Weights of a small transformer language model.
Training: 122M tokens, 7459 steps.
Each number is 128 + 32 x the weight over its row's rms, rounded and kept within 0 to 255. Layers, rows and columns count from 0. Numbers have three digits each. The size before them is the row's rms in percent of the matrix's.

# layer 10 MLP up, 320x128, rms 0.087, rows 5-76, columns 64-127
109:119124159092083195153145145169045129147131108124151127073074138142134065168155118138148118109148104095191170146124134132160127158065106153140174127108163116146124155122071100125116129167133130
115:113129165152142150112077179169178120156154151119166150120130178090168132108133165054127175119115075118103054162080166097111142155136142137102122105137154169157153069147089068117048106170149104
113:167133119150052095117167073156165141153114105090059095089089103154195054089124114107101134138150111142179059145140130167108193113133071140118116125081137098105120130118193096196165109108121127
087:120131131085080047154169119133105125110098185128141124069121215159091129145123090118107156074156116152156114121160164121173109076091127182092144089119127115150123124122190167097137117198141167
109:106140187157066128114097167197133120130083193118147119115132113128155109157135125061209081097151151130103142138118155095094171074108175168112019167116112209139150130134147104058121113086097139
100:151125120138163146149155088095084166153077115132125190118116089091100093186132145164147119181112136106130132089134096119103104149217108157119151201095133158140125186124112132153155103083210101
094:043180118139123137071164143142161116099168164108147154114068112124199184090157102122086185155130074095184089090141168125169074147126155098130184151100136120066137164115109121151174104158122077
090:176133085162109146164102139133150149131129130133138141109117064063133195111148072133098117103121153147126094124122059077146085110141114140128103122152109112217131149106115129120128098125173090
104:155105167168096151102097091102100122154130154180133073112127144078073177137112108126154164035128172086106030076126121145181083120089140125127157110167105193170164156119106102150084205116120144
086:177059133111140118149090167151173110125107140116127167175092061196160111101149150144125123143169151113142181120135135096137067163141154161131136139105108172126148063109083074156109081146158125
092:125136103194144147111159141166100136099083101198125095108150152132146156094135129103107118161158055137155151105081145154170149105174188124122174164111151107166112117144056196131191184140103131
104:168109161090119144136201065092193101080075156145160089106140160126128188105080131152098129135149169127159098093103127113109158096074117101138172078178121103161119110187189141117121114166137130
094:143121126085068175164072100069096182097139129164138114153116082116186141131155130136193173088147078121172069151149115145087114110067114105164162138142109084188124179134153135126119131165139132
095:069145143126113173118102083063090146145153154112146136119078108186180156144114119147157142134184108097109105117191106167116142080188102132110134103204106098149090152087085115167147194166088127
099:114131134074103132131195081070162076111092142163157162133050168124119139104154138141131058098125110105135050123118159140099128126157128149125159068161132166191147072130111155109083141075153136
099:098106117121131126139124130131080185073122132130112135162098137133149109109140139127158083228133174144185184144112094111102107144160136107102196181073110141114129126137104196126112097114134092
094:134090094127135152123051114065144136170074095101128114132144127111128147086116133129139189146147165134181144117084121137110091159071194128147148175083120106157176074098152131111116155170068098
095:121153095114103156121144114097046144163116146124096148108161107151160123160150170128136118081059102152106107160141140090218193074146110133127101091118094113154169130111158175178126098110136133
097:187157102199144108162180171098098139113094120115148123107165115176123132106179108198124157151120099104152143174155141123145093131179130170136159078111107105143075138123111124077144121121130148
113:118085124094076136124083149110130109134174142133174182124112133171070108169154143113140097126144182099139113101103070154143196144140169123100155167133149131083130080209113196099124098173145086
093:171117121130090147133185116146076175155159158108161093128149171109126090158106146127149133126092143123147174100137103066155175154073153109080112093152107103121143084129166114172167114148157123
094:077161091154110148118086139194104106064174106159122126131131088109198070105173131099140089135118112169160186138109090126126122056132106157112101151114121146162113074154156100109111071142153163
092:163151159129196155133101172137175134151100097117143114081194147074109138140147101126131113128144127139088126130107160139125115109135152147142127109097103064088081144141091115137126126080199115
091:093083152095066106093170074109143120113136097110156092131140168132132144114148098150141150094103149138132147164140097154159124169118098182122141179116151072116099089155098164130153129101106157
101:108137121114176116109084117095126145072134150123096084156143143122175118157128072177202127176105099123171135146086134077135113099201102052141129142098094096172081128091080106185150138152116166
107:086124104091205089143155128145116130165112124096095159128126127080080099149109134127125115108108174099105135147130102138075139160149165121143142066088149131101160149134130113140091097207208138
104:107143139085100112131113118152157097099111124144191170141113117152144082146099117145134081149154198124141096096107156113150109108122121118127163157119040058119104133205157191136144169108094112
104:135121160102098152090124115144144087136119125136132126163139077100144171183121118122102151140183206110135163145137174130092135134187114067121097145170137139113151171111184122104128156080177134
083:129160136140103102099197149184113125156118180079121118093105129166136089147066106141130134142147106123115153105099123123135072125140100144117161149168101136146145085143107134129104109137132109
094:128061151150140152158143107081196124120098094138189119067117105139105108185139171180150166141203181134160123114143056130100100086196126088131147117095131190145147138155147057116097100193128134
087:071152142189141109127148172141162126037133143118143129113151166079113162129132093135103040102159124169172046130065146118116140096125127080125081095157106115151106111139187140145139161083142168
095:143107108096177131106108053094143133176152085116159131122157165096121126174139061140159075129149159108097113140154099160117107094141107113154137146085121131102112192137091134142145177116081159
097:148203166162110092119137167114189084114080155147185140086100153207161107117071120111137122130117108135111112140131123145099164160143141142125192098075138149146110155089100124092096093131098125
097:086124114113160159146140147111069112090101143092139143132088112141166161133142135160134126143124185118141096098116145069094172153138156067140106171145124093105178089111138162110122084088134109
106:148126114157165134199167060090164105152058163116168147101078141085121191146081183112127118147121107136112109168132138105100154126135142129123114181099123119182203154168118089164172137108139138
106:115092093122079091119113079148099109101154172103103079109093177147153051141108117144159129140110141091115121132181135097206112124149059148154121131154154086145156077114141115138151170125105121
112:137153135154154115153136129148185115136189163064075107134154137173125141120132124128085114157196108108149181115154115110098127033086162138119103147067094121130090083144097141180121147169141112
086:110106123100169085086163120139110134119181106139096142176171161197173116175123094144146102147079143090146150139107092096093095119126095142154071094089140136121098165115135134169102169072119135
089:140152084142163063121114121067175112085150133130145152153139120023158127131163138113124156158089084136110136110147143103137102110117110182153099113129136143123171113146057167086112090105109126
103:095166116157136112106184070119099150150114131128096143153096135150127115091154178092149128137098123165127077156172113167169101166113158158133144105105112078084116059175194166127128058152150115
117:116110198083143119092164150151097081138132163124168103115120167184126159146081179124163132149055097139158096109140137127133157147087174096161077112128093090141139130113094124131067102113119130
095:168117166095124093100184140198118177194166139102179101131121149133130156141178113096137166158091138098146100111165149097142151065126155141146067096185127137125117155186112144135122090072102137
100:073130169183181088124189149145178115091141139164161191140143121161115184100115151140097147143188166107161062121068116132155094092133159152125109154071147129099063096103158134126164095098128178
092:204101095121157100139109110143122153058157124098142149148183162171114091140113140126166156129124195157171173109110115130106090071088216172113076155048160174129127146140094083123164105075153140
095:169062131133166116075187154106137155110140078136115118142092163150119121196113109120050106173105137175186139148093194113124187153125142092124119083148118126130135133136133091160062091140135172
093:183130208123119111110131151172151175102142133110206083138157167157133084153146071141144130140128128141136146143084063149106168119074086165076096112124109155157089097141194131083070125134140143
103:138128087127108125059150138117135142073151149160115085113097148154135096157125148132144071061078217095101191113106081145101119130182140191116085152112106134154100192130152185101133177117196155
112:141147066153144147144141074188091132085125054076139104082153112136132137096134106158122120147104147136159149161155117144159125114137124069083100114138162151102174095153183116143125144121047142
099:182069105094116184158159135129125153172211063124075084146118126138136112103154124160102134101117105100163112106145093114168111220127140150107162145152155108132139154103184170145126069151160127
105:112093071110097112092117105103125111102188062161109146123164124087142125174120151146138069104104129083116130138128092095156127194129127068142141115127087107095063163146158150149147090159166124
108:167093125139118136137097185067081118139131066046150167138093136151180106140168107092138099125079069119159094147140139129182123186130103135162123129091111163174078097128150143118148109100132162
097:137147125127149147111114211122151111070184126136137115118101113153102107135136120127182147152148074107092177173140187120146136139147098134128108135105086185097096136163108127164145173137166149
122:130182142074114129157089088104181149110155156162144150152136127164040130137071150094127088099170110136135192127139073138144077096101103122140118113126106138113105130064147116115096078146148097
097:144100120181144064047167144185119092087143155125132134143129113073179121136188096133166129118155157154099073116117144087194134124165147072160071145084116060097134151108103114109162140128141149
107:145183098180123181136116176124116101125134196103143133048193138093118136108088136172073185091105140114095103090133115119167067150134125179150114100142131124158103121118062139090075147102135127
111:185141176212085143055110142110146109162153164104121118161119143173090106077139103100126127093167105122141112152130149142171142148167155154142148104059142132097099093109091119123154103095110153
096:185132115111139184086167175128124111159176123075179139158183169123111124098129093117102124165118148145162086140095123101126142149175062150137129128114128125097179183120160112142113092100131152
104:124166116110066179139068086124181136126071181188129111097149148112053186097101118126152096085134133149121107108109136112103156105118184170117127136156126103087148116180144086075140160084118156
097:080088058167163143124196106120086108152127173136183130100084136161125165116122130145178192117134081143158166103123084037197112113103121169129151101125130117127097116195121053109103133158153137
107:160066102052116166124091097133103135134185140116168106120094125115165114131128121171131155136123103173156072160187135130103135108126134106146105122179096194144128192126160122127098143155073103
092:073157071076099154123114112149145138089188107073104121156117135100147093163116113181160135170136186129145088109147061130020169089114112138097115108105143142105110119125137113149160096151158099
106:147117132065141177059156182121154120087128181136176101142111117112098167095123109090133060124129160161121108142105121102073171135127128145113105064188096086152147150109117182176110139138158128
095:173162159082120208132138114185168141115151110129126112109130143112137126174187113129176140119167075123090132114128128158128085057079060209098141167171099144159120123134106128085191157135111106
108:063140102122145171165194162155114078189151141082124098115065113086150105140170132157128110102124179138087148151103162132150124164144119118128133108102120158134136158125115146127115121132186152
104:136132136171139127175136172109178164142112105134139097094083164123125184132160059140149156174147174115133138092116076133100116110180173106110074121147074113183166096119094100106128096102143101
116:120113161085128127147074134119153146078117094190158085133181122125182125096116091160095115098168052117135126147148138152151120123109120106113167190114123138133162136101098081086146206108139095
088:132102149063070078148138054128110100144149126155156148089127109132060089069141094147146083110080088161107102122142094120177098096153188122169105123110134148124141078109234169077086164157140116
102:139123119105095124183116135154134057169126097160163139169133181128092099132104164099165096122079113147137083141150094118153053096170171139083185095072177133151080106085179128130171090095095135
104:121097163124126074128122201127172107120177108166160104152139126160156168088131136146114145079153174125146156106146102128116140185161163121165101088138163150123110165158166110100100122154106189
102:095141098128092168163139059113109126137115169174079123199112141134169210170088172179116111075126175077147136106134092151128137169145147153124168206126151081157123107121117140164147099174152124
109:124110100141173097112132152133089147043131113124146119049155181093201176134079112103160188117191112078135116150108122084170139167109156120135114039178130120138086138104085114215113159120146118
093:121116166142147094132130137200118095181141107150146155137151157075149174143134087147173140107127107098110128146133150065146074105181108169139087124137113202076054135172095139111157156115120166
# layer 10 MLP down (transposed), 320x128, rms 0.0806, rows 5-75, columns 64-127
110:112087153149085124145100113131118178094093055129089107214081080121105164118170189071162089163067131109095181158168146106160149147105127150154070159133117087131101163123152140142151183107145125
113:086084073136105114086098103130152144140097131060131096141170174104144147138118140145124136087150062151132159153120170146136127126168115154138136141117217143190126087125164140115165137067144094
107:131107160120107138130164074126124199118154112120089099144129153184137151126111142143139172131067096101120107152148120114129033082139152150133137155137171060145158063173179094123134157111133139
090:111145174119114163153131164134156122149110109160116113094150157143159172129194162122077095125109161136111178100099155117139116102081094093149123143165065103119110166091173121132139133097166167
109:153162088132125134119100133117104178176093070086086117106183105090128122121157075193115060137118134123093134186124142112110109130178116120172129149079095099136116083159107120145150133188154148
102:112133118132135136153123140117150079089148102135150167161089131067152069113136178161105138156131101086155112118133083157121095142187158121130106107085093127110132165118060088164131074079120106
090:117130103062066118160153129106132073115151202137167089117143115140122082164137093131170140139115109082147113099151148073118135105123164083082174069155197200109113173099080144145150134139110086
093:113103126157139135126170088048089103099135140120100113115123137046112190145100119125085155113124115198181123124136123129123113105119095141092128159081124138122098122147099184191151152095114129
106:126091089057126102105103239121127137175129115085142104110134037113148130131117112138129101147163136095233186161134141107132147159157064086101112145125088160101111125113159157127129102165141163
094:183110143097145158091138151128082104137124159040147098109183147167140100119146056103126164170090107141122172144106057149102101154163153116130169131150125118147131052121129143086032113189102135
096:085065130100072126179093057117184106145123138148144093078109166131148150159140099154112098121145176101120034175125168079145126114056190140135112127111127121150151166147133149150193142140120063
101:133157056130171062121090156131168143114088118179111136119179123117168108076089194125098073154104087100136126135164080186167145126101121157107090093142118135088136086134181171102191135124185142
100:104146125161139154084112098069162150074154152190126159118158113138171139106008098120148110147142164128131107085197071148144152124108111140131103098118115060150148119154178114117077113119151156
096:084064125111137113105095069130150110101132179115145162125112130156121111168103102225131143110146100129124115072103194148203144195142125151105131167149122166140157104071121154132140118130090098
097:155178106164140101071174161128150089093071120112109133134095210108128181118151165104138102135153098154105146150094083173129164149135111121155108168133151199135150105142116159134164113109153116
101:138189193146132140079053156120117089130136113119165154134130067114166158167123175127075140134128110092103137139164096109076056144142151122135158101079090193125044143171099159130110156188186132
099:115160144161154143146130128105112121115150074116134160111139114103144161113136169043125092076130093090114124110135117076116125136090113101103168101174116132148144145140080127132138147147152147
096:209133185118101092069146134147158173120142136200109112167092096106125082096106102132136151154175175180118179144148140127129094140088111101115148181068112135161121197141078103137182100059145141
101:141145067121148141119105143146163147096176161091165095071145131160131125133073078149104153147137115121118105093175094199113089178117188115128097083168110131146139177072167077122106121091043113
108:162123124134141101139130155082185115104084193178148121117105145111135116160173118035083150224123113143136109067100129153164113169094157099133138142085133168124134149096167171145096139172102086
099:116135110125129091134127123122119126102109150141132113134187133119121099146102154115176122153138082158121126103123150188138182133110108129138117148081146100119125069098184109143163110098148172
097:110120164136125117158156113174123062148145152090096147057108083144087128142080118134199130140158095137158107088178164094101139136129157134099129084127119116154100175175146142107073211142157070
096:152144176129074115176140083149150196161185092059079124121115102138142173120143078110110160196111146109134184147137106132131190107175143153106097102123143186123132124098105158175125146152082143
093:098054149142106105125104103092132106053112121093182078139111122129114131148094118082129135125132079162180183207152192166168149142183112157131100157097096157144112136137148064111122193144118130
099:097087122106130101134102163107150145121072189085107191134152174174077132132147112186073108068139106135108189132041193130140156198144150098116129142154154120110155080116100139130115174095080137
105:136112164140162180101061152120130112081157139101126133122111132099052155168128204166112104119137113169174083146122145045119158155083174112114135107143143154146141116152086143100157112080154156
106:100131143149138191098138099111078141119132177221126100151095075146113074116109112080149110133081120163151143118095115059156090144151102085153094165130138101121154156110109118132090175110145100
101:088137205154128123088161191115160129172131130110107175132101137121122168202097159084154117186138135128119127101103118062108150131115116158093064114104159194131163176091157149098117085156163126
086:166130175150152080112064143139178117071122115181139168105143113096138164105124155156110141144105124084124137179119111088136146118149138156148078126097109151072103157093112125097162117217110130
095:090129153189129124142151214106127096122188195060112125144151106129093098120182101103141153100161070134144127075087056112122098117169176119155140080167152126146165085133137088119123126169152112
095:116192116073177144132107118074128149162157094172145123081146172092139083150130161106104165173107141094169168144140058015143078120127132118085155129160146112174147102156133137115130128161129123
093:172098131087060142151142122154084105134075128142104116158145125120059185147112169169111169122175105157063127100174099156151127144142145127136138170098120151092172091048154156119150148063054156
099:116210116119126206129137135127193088110098122104074178100100127095191138155127125135120120035119148083130120104131132152091092120127132170100176153191137112144121119072098159154104103177137135
095:186129144129173113112118149150120131180120147114110124191101166139127112108127126084090150145127131133114159156123155127138137160104096154086072185126134115197174094132156171193155156146146169
108:098144159115144072112069114170105136179126146179120133104129089125078150105159130144080156081110139100114099157103110062160123098151146121176098136142131075184199194095173138098077109089090140
098:099064141135128168138176136097149157112163181103215177114106111107186105158125134190184122103152089162131119070063199111122090115098168095126108094127136193119088127106173206148109113070098107
112:074085146133129141110142102144113108109126126062109090136154113170162188112166164141135170158083170105130137041159143142115112164150155122104124127120157090175139110070115143117108111124113113
093:079129151171137132115135102126107111209122181081173101156141118077096090131108094165097145150092134153119082109085134120115201166083141123114159110118163158136106164212111163149097058072175143
092:095094151132101118115146139180104176177131083098102157081122118103147126170184095111204137110127149112086108161102085127138136113197103140154111104129136119155147083140133115099162174162141131
099:092127099134105150192150124126152153072127098141141081137068171124118138073101163100162121117147157101140133061134106061090105131089156151112148131147127077111098136128138122133119086186107103
100:121134120090160100097081158126130101154118133177159130121137174091200153148105163150168123161099108174115144096123134121148183143081113138148130143130122145163078174141072147059111112089054128
099:076066179127120158128082080093090152147147185117169135135149159113117136131121198121121152078121095197123115129138122109119125075115182095194118163149132185094127117171100155100146122098108114
103:171154133061105131114072134149095140147159123124163088151183152076065098208091107110112107194108166067196163122158136108113103076145087096163112102103174134133116167167138175095163136156160175
094:136118127118179140115165111054150088136125126071136129160152163194173153091177149141162099137157135119185114145129084145104078122118179127128079124139122102093122093092086132148107115082099146
098:140108114076063141109104160131059166162104151097107158133123145106075121166185121136135111143141142104119083081138111050127125108107154091171112169158158122087123174103212122173162170149053107
100:161126068132157106169162141117127172158161135116105128117102206117126083111097169107141103127148126131084155139191099237119096145099094144139107115171156121109145130163118160130149068078142127
102:147121103171170093071126166119104102111155150109095136135106031145151095131110122126112148132112194141114121155154123098087162099158115148154092137139101144080077194109128156095106161174136139
107:115091096140123085139164181125132186120116152141155196126125146128124099123151130173184133181146136098190084134150131150134107107123109097078099112234090115116136066173149105136128071096131156
102:067049135183085154116140116111145062115193176169188177145087135109105116074170118141158165180092153096129123107121072107118108122116092103095152144152036119099151136098157143182121127058149116
100:155073117109119145113073160105078133175172183085106077134134131119092103154200179121167096151141089133137113107143131129145138115088072148153138158168151119176155130098124172161093123108102108
106:088166100136173168137100113096193111089104112114130078176155157114127175065099141105113182157106117163150116148125109123157153149144166106116129176144051128116168170112125139128108107179093136
101:169163089116086132118105179111142137143111128173083145147085169171175125117138097146113156148135141140140211155129133070155148108148109108172127087106091139091073094133149157046115102184079129
109:190110136091119164125152093097132094096146184115162110147104088157170127056187104154131127151141173066048149168152123119149151132169121144107145106139133157133149140129166163102148076044079147
096:100077063141134091136101171139110120133115099178157096138104121124141129103162125128136098141127120139129139101124120014117168117149170068146144119135129164115113154104151108115107087255132238
104:156116131127133117149185116125108101110122146108187144146150141132103179139087144158134124118154167149099067151087161130194105120111151100153152121113077131157075138126097160103121121093153136
106:094139082117183148116134102113162174101105123081136135172092039129130149055129145110128160148145085156130163123138187108120129129148144154133154142106133106139059093123126095137095157169174136
097:108094108124135149114163107144107085147118142111178181138117184101107120139095132082141100138146134174127131117156108088157167172116130146119102135132162099100124075109165151112102093112093087
107:101144109204152088120133129117094109066123076173121092159142192054106131166111133128092185103081104151095086186080117118134158172094102121113142081143105086109131113145112142167176110077152129
101:098126158066157155103166146165099140125102116145104087137092147134141135182093093167179156103092137141112164114078134151193153183130039128127099163121179179078101171169150142107154113185163107
108:146135107089152123173100070130104110099121119153122134132088110172168095143139155149123102054118169137106135168130153122162082169169154147134092156108123150132115166136164105155081065142122101
095:092161125205082104077122140132134115144042087105112181098114113141126160153085152136130098113155143182134122088125074097109140139127180135112120096131070175132075072132116138117090139132171165
105:156113154117159164104161062153059135172130144112133090135104090149108145149153111081109114138129162118076110140153113063131079125109082141106184111118148140160087144113109115126081075159086148
099:130165121143132136109183151125097126176176096124082139085118109148163098182167057136130093148144160167103141073145149127127105085067123160125133117197099085107064131170122164137132166109130139
094:151118116110123151168124137150099146138090121081116161159082173117122133151144100160155129140131106161116170091105128043102129120123134116128145094129182140111095156131090114111129111190142105
101:126148105198098153152125124130127147143158141080116143102074177115124180181152111168094096141138165179107151048127114181124103111133130159113104190131074067125128115072061130109155123046129106
107:093046097090145158156116124163124127178144109085089147161141089131169127153100108096124060098105189103083115103120099187189163135114062185169151171159064089153144130125171116149130129153149116
091:133154119129055107078160158047086130196110149117114106141085100147096136123171134137073072153143162155080174122130097137114081167116120118142119120120183094115131107083097105118168104158174146
103:117081194107175166083128148158174140150098111124087160135077157125157091141083147112187088145118134119150071067138177123148160140171180113087107124133175103193118161116084118136133094112088089
106:165123139110168082171106174083091120126168120152108141121109106102108113126150110123141117082141120172132117122104183071121104144129195163113128063087169148148112168147121145173113112120180166
099:111090109151137161131108121102153094145155172101180129143159097119149122091154142127136134156097099129147100145111139107133120163185078158127084097127056087150165083116165151119103151187116143
111:141139094101180096079144108128188150082144137136138108091108109114144153126075202108123082135128139166134118143123164140150102165169161160088173094064105101152117118135159114207129075109141082
# layer 10 MLP gate, 320x128, rms 0.0836, rows 6-76, columns 64-127
112:120149105190136110130135168161175127157176147097118074096058145127151106112098094135143103060192111129113116137142105082137127167140161113079090172115168190091086130148108069080159154140140121
104:094154112118194084134102112125066177104156187144123106145113123146123169134136134134146131074127151123122146136142099061180109095112160131105115192156150149097177157103097169119104141166140167
092:149107102129147134180180114086083131132105113140153168074160114149090202133219157149127066173116111110088154163139124147144085109184117161137089120128118143147104134123122133149095110178128131
108:156187150164146188140128066158126123116091144134107165130125130126122156086135119128149120115156064108092130115103163107122154174142228102135085172105193092073156163133129099137139142164137113
101:162095123139085186120130151077101149124095139152149128115145111149139081127196110133137139193164107111131124149066098129121116159132132169095105159154154161141058180183099099137140113112144158
097:128171109144144158106070092113124147139153093148141187114155150117094150117121110137126170098153167100078159129069065135106087110088144134127142152179108089133086121162144167168109153140120112
094:113160097191175144151159078123174095166089115128122143109130118073072183141125133143134155154143194110111142142115124075152128128166170135148070181107098125170140135154176143142115145163154108
103:154127141100100124137065041070101120161153105162170078094180114125068090114119111155131108016122112128141119133116133138165104158182151138107165062122135142160154135088102118112095181146134159
085:090166120169107179126177095120102181151106139181073139081122135128059154134103120108139129152101099122091072138111124154143150090103102136103111108119151089102137191132143163112155135130140128
094:127119201104084181079181116135186091125130114121157133163141034104126116103181118106121138108170100137127057195080149145131106157136129132127140100078101142128143161130164111115128149127100117
100:168122149118117155144210053103186146074088165144152090102153104128083133085115118140168126104167140103141104127078118103134132088101123118102122074180141123132139103237163145101151123164155155
099:137164134120099141156090079096135130124135105158136133089132064145133110146128116169204135135110033133101097127128135076031179132066112125134152117104155081172128159161164129130124133170099105
099:121100121112150204088079063082090126114179139109123088136095109171094156131137102142159102130156139095109131133110111134169172134147103121117094125152125195158119169126054076144141186174151128
101:096135159147125122075196194124162127108091189113108127128122122118126113158160163100128118161097095074112100119134110099155101157152099133117102191098137169164092109122083089132158156125190159
099:142141188152122212145115136123145111116155119129149077044118156099112190153141118135165168063103076140085153117139132121134137148089144157130069131155154136130143169112141101106120157161093162
098:069143125140116065085218138152143109089106135153164116111101114169083113165149160157140133072074123135069090141119141079136137184157170108092065150130136122119109126143100151153144120093130125
098:127145105087174115127129121142084159101168123189140125128123103126145109127126157080170102162073084138106074130167176087127187090125117162141202076127140076067118138112165140154113122118181140
101:171119121121157123117134160093139146051137086083115140093170105132122100094134120150115172122164113151147116182075159143146137127152114122112125149098139198125118131157092148126144122135072148
104:093159100080060157116145120137121105086134096129154113069128087126127100128161076160118089068190161109153114156110125057140166136180147139098096139148184125101117098184154172091157116101106163
095:151127116149129142177189156201105167135135155066176095079097133135114109153142114112147115100106171116125171108099121069134165136113119149061127126146122068111136098132129065159170112131185147
096:146092111147149097108136100130168114137127146093173078140109116097104210064126117129138119107078160116109125136094121100132124147133209095109157148099122093136162187093141140161112187151152144
096:180162095074201175108116150085148156144086081194168159114127142076116103106145094171171153174087116125070122114141159108111109166109173122142112159074189085166163181130116125121061122134130158
095:128112069100179133140076114113098139097160043144140095103091107088095111115130139162152177136099121150122156133119082092132147145170143149135072130169149118159110119190105182123147187113125088
101:105112102087122097092101054081113107126155120124091103103128099157097141093156099144158155180113189107071226123124115103093098150140149106114180121127162131162132091109120105105087203155113146
108:075137131129163124116119100157154175096103124145080150106074147135072124090118114184167125126114127068081120136137119128162095169190116151114155116119139095070129168141143048124107112132181140
105:116121190147134149134119139093061127110144090099096053120061106083106067159201119148156160132136125105132155149093155119100138103169111151107072100145176161156127137169124116145138092111108143
098:146130099160139116145124152111133148149164112099102149095136150162096122041153112168163140100093035117114101156085088123182123107086149150106170100149153134121098089166062154149108117160102162
091:130105107124132144131108094099096120080133104192144143110165132082123169117163144110122151049109152127132135175123150151187168142123123137121114103117148128103091160126117133164163148082117182
096:170094197126160087143157129130094176199136180134160145101073093108114186096122119126096092132124098165115113131166143101142124140089186152114118079138139147084124149099108074145122127164140124
091:215114118095156100127187078141072137198139104164128131150108083184136137094124108169157211134073106088092193112158138133133091138136115166137191150086160145084172168127060152145137114141072099
096:165083081047152082106098079129164142121155107120142101149108151106155141160082059137208131102073088099097109122159078129097137146114118139109179155120137110088123208195093165168108146142061137
099:161159119107143124096096149135099135120134145116127106172137136124081130126149100206120101164156109126093177097080145104145132140107153103128074133174088114076098123240212161174099197159135126
097:079157083165163183137152119103057140127066158105132152152059085127122175125157104133168152110147156103138093146103137017126154142121146114129110195160144101102169108111123122115166108111133136
106:134148190171120143086087113085185105131138120143162108136106126128069073150144099102166185129171102139117161124161122136069121099147196121123138106139123133110069162145122059153078193132123139
104:101117116139104152153095083110131155143151153105114074044120157136101107148110080173183179151145138095100108140117072103126115116163111161120117097174143118143100120145120119165171162125123159
108:159165077120168106174129121134141105061155094105104072115127104102107104142172156138155133200128212103083151152139123108134112104156112119154100141097152251157137122107097154145108116146155141
093:200081147067097130131132112074162153144136120100102131135101126115116156157096161082154109115186203147113092139154018124124126127106154098112124175178166080103152129158092097125126132129117097
095:110184141137121181120112086177087173131044113182085187127095071160099170122126151179147167139101191129101096117150107112150152084170216091121125167075130168135098194131178110118128177120118150
103:169174188055104099147091139128051140145147133158143173117147110190113069157125131091133081081115093143135109140102086122158133146114167121129123097111127103188146129134085097105121163132120148
105:116121171071131122124175131145070131148124155132085069061117138142104116120129130102144143138098117122143123153111075069163127143066208112130071110184120091130125133161066103123102116131113173
097:167172098104100149122122206105115087114102114125118129134134157101167153126161128077146106115131169155066156120113105100145103059085161146107109153141125093143127133195156131116015139134109105
103:092089104168147114135139161102145120157097139096129060078128166082147145093116084170126128099100088117106156153129134093126171175090091117100147097162154144114144120187095107140128161147070126
094:149140116108109120145105167123113158103173174114124138136136135085092070138150127135113188148089105097097166112143131128112114085086113171143188121096161171156140116123111145124143173118178136
098:134158104168092138134115070106139183082079136113085145117107075118159098158121153113185113075088098085061119130100106149061173109150126112134130137158177173169146080128127145128156165120116135
099:186088142143092183164109128116105134135211112083073117150151144147109164156112145105130166116130138071125111105113096144129148150151148164120096091157204113135185127125098118062118111125088119
100:096113128127171156116147125116086134103128113101074126134116056200153137064100089132135143112101167098097103196133149113146150124176137126156075095165145139055114155126126121108170138143181147
105:186129121076092135169081114175136163100126094157059059132138101144095123130133136098178105046099149085118137187148085130090149146168097151074114156134221156133098115123107108159111157148136180
101:151115118127161143128089094132127158131060179161109108070122083118118098090149096119154107087182131108163095141104109141080155145163155178139155102127140170158151145156094094113152175186065124
100:133139087113107144132114095158104135094162080170116104085146105084112122166164096128142124047096114074106149158093072084128097190138166099093127097145110142113055149160186124150152104163170148
104:126169126113134157178174096159163126103139169167138141124148152085077127099110134113115115117153169109118130161122158114122138083182167114078136134142136152117155173151171082086130140153112139
099:149142055143160081129180140162135090148111088118090129108097129094117136139162109138148117098139128069096078120092133099149104180165128150110101133109147150102147170173168123108153108133054141
107:192145094149130176139113071103132164117142133157147118095116141152050175089110118102105134076144086079090124112120073104152086145169102190094102121140139115118093131146138112088106112165156139
099:103181175095144125141115125101151156123122116160102185134133124108095112118144132186148133135101083093110121180113160145114144104080096164068135162108077142087132114118154149113159108098112140
100:109187095173143174153231094127097100120145157131114143117130119130101140150145149144176094101136086107086099137091166096120128121152135157109130094119132137141153148179093180170112125115198129
103:137122114126089166142155077120107179171088154111101147147143095082107093176156095139148145118123098107086139110123149077108155200137190114088084162147125126155155144163155170101112127118157149
093:177097146077145173133168077113096165119127160164128108143120146119094132156098106087169107142137109159141156149128086111120144129146138156084112236077140050174108119094156141145104154088120106
105:095118091132105168120188119141140155145148134102109152153163098179127123132166158170094154114112143059105121122058087153146088083096089108093099156103147117123095103123159063143202078155102168
097:061158116136136103132167102146106152134125146135125110103171088105119133151180124162116153090116109101143108149062107107171100121127195053109129163180123098146098136136135154149175070161138138
106:150123110106099082183192115142146123128134170180090139117133116122113113163118134130148134095097162046087136150113139103171101094164138178091160139103107105102121088162100142127151099095155200
097:163196137109147106100089156109170149079180117084144006093152133093130101100129131103159092172168094146107124141140109113170136163150087130100111142165173119081150139117085104142103192159067133
101:132117103122118175143151124097112144156101109093091052150124120109144145156156135062118142090159101146135153146062143076120149144131142173083148164155137147096101156156141119108152080103159180
097:106171171125113159128177060143079200148139113134103163091133162148141180094131134163174142133081124141112107160112146114142198110192156161126118105133144092186123150124129169149122127181141174
103:197157125163130143070119137123099135091115132159145086086179118163100141096109107081163158152092055123140116166155135124129137090184112198064122093149155157100109093181122135114199131172120148
104:143145141163139100180143169109129176148158074185115077123085126103069139095172064156168142175160165082094109129108094098109076104178177183103107109147108138163158110140131124096113136116152151
107:112114085172143191132073136154143077103096099192106121122090166122100128141140081168152090126110089088076164120098125074107180121114129145143122127126166129105177212217120170091138177099185107
097:113118092173175171105141167106118144127072187151098163100109146134095112095108160174096104136165162112093165122136127120074129147168102133150155190147121100142128175130008118181112163145137156
101:113132145027100102124065112117077101138138048141107127161168107094118108076146100153161097172161145131131151123118120063138144094114093124106135120160115169096179159135072191109154159169147128
104:119156116130185143153128127088153125119078136165163151057097163101110097108123099070149088077109083140118134154106121085156147141075094147096167155150150183147120185136162164070114142118130198
101:095127117120108124164118109129149165155081172218129107160088130118155146122153091159154107108159130047085143135086106123138072102140110200087109192117174111152126112123098116119158110175098139
109:109168092115116098129182114125116122117110164088156181134105098138117096106181126121141111117083075088073076174156149075170100169204119122125143185205132174115127124178083117131118157103136174
101:173096094136218140141104102147109103115150075175108156101132145127111069153161126140106136182098082080093088136147109111160092086188119159106098129076121168093121127127071133090110141132102138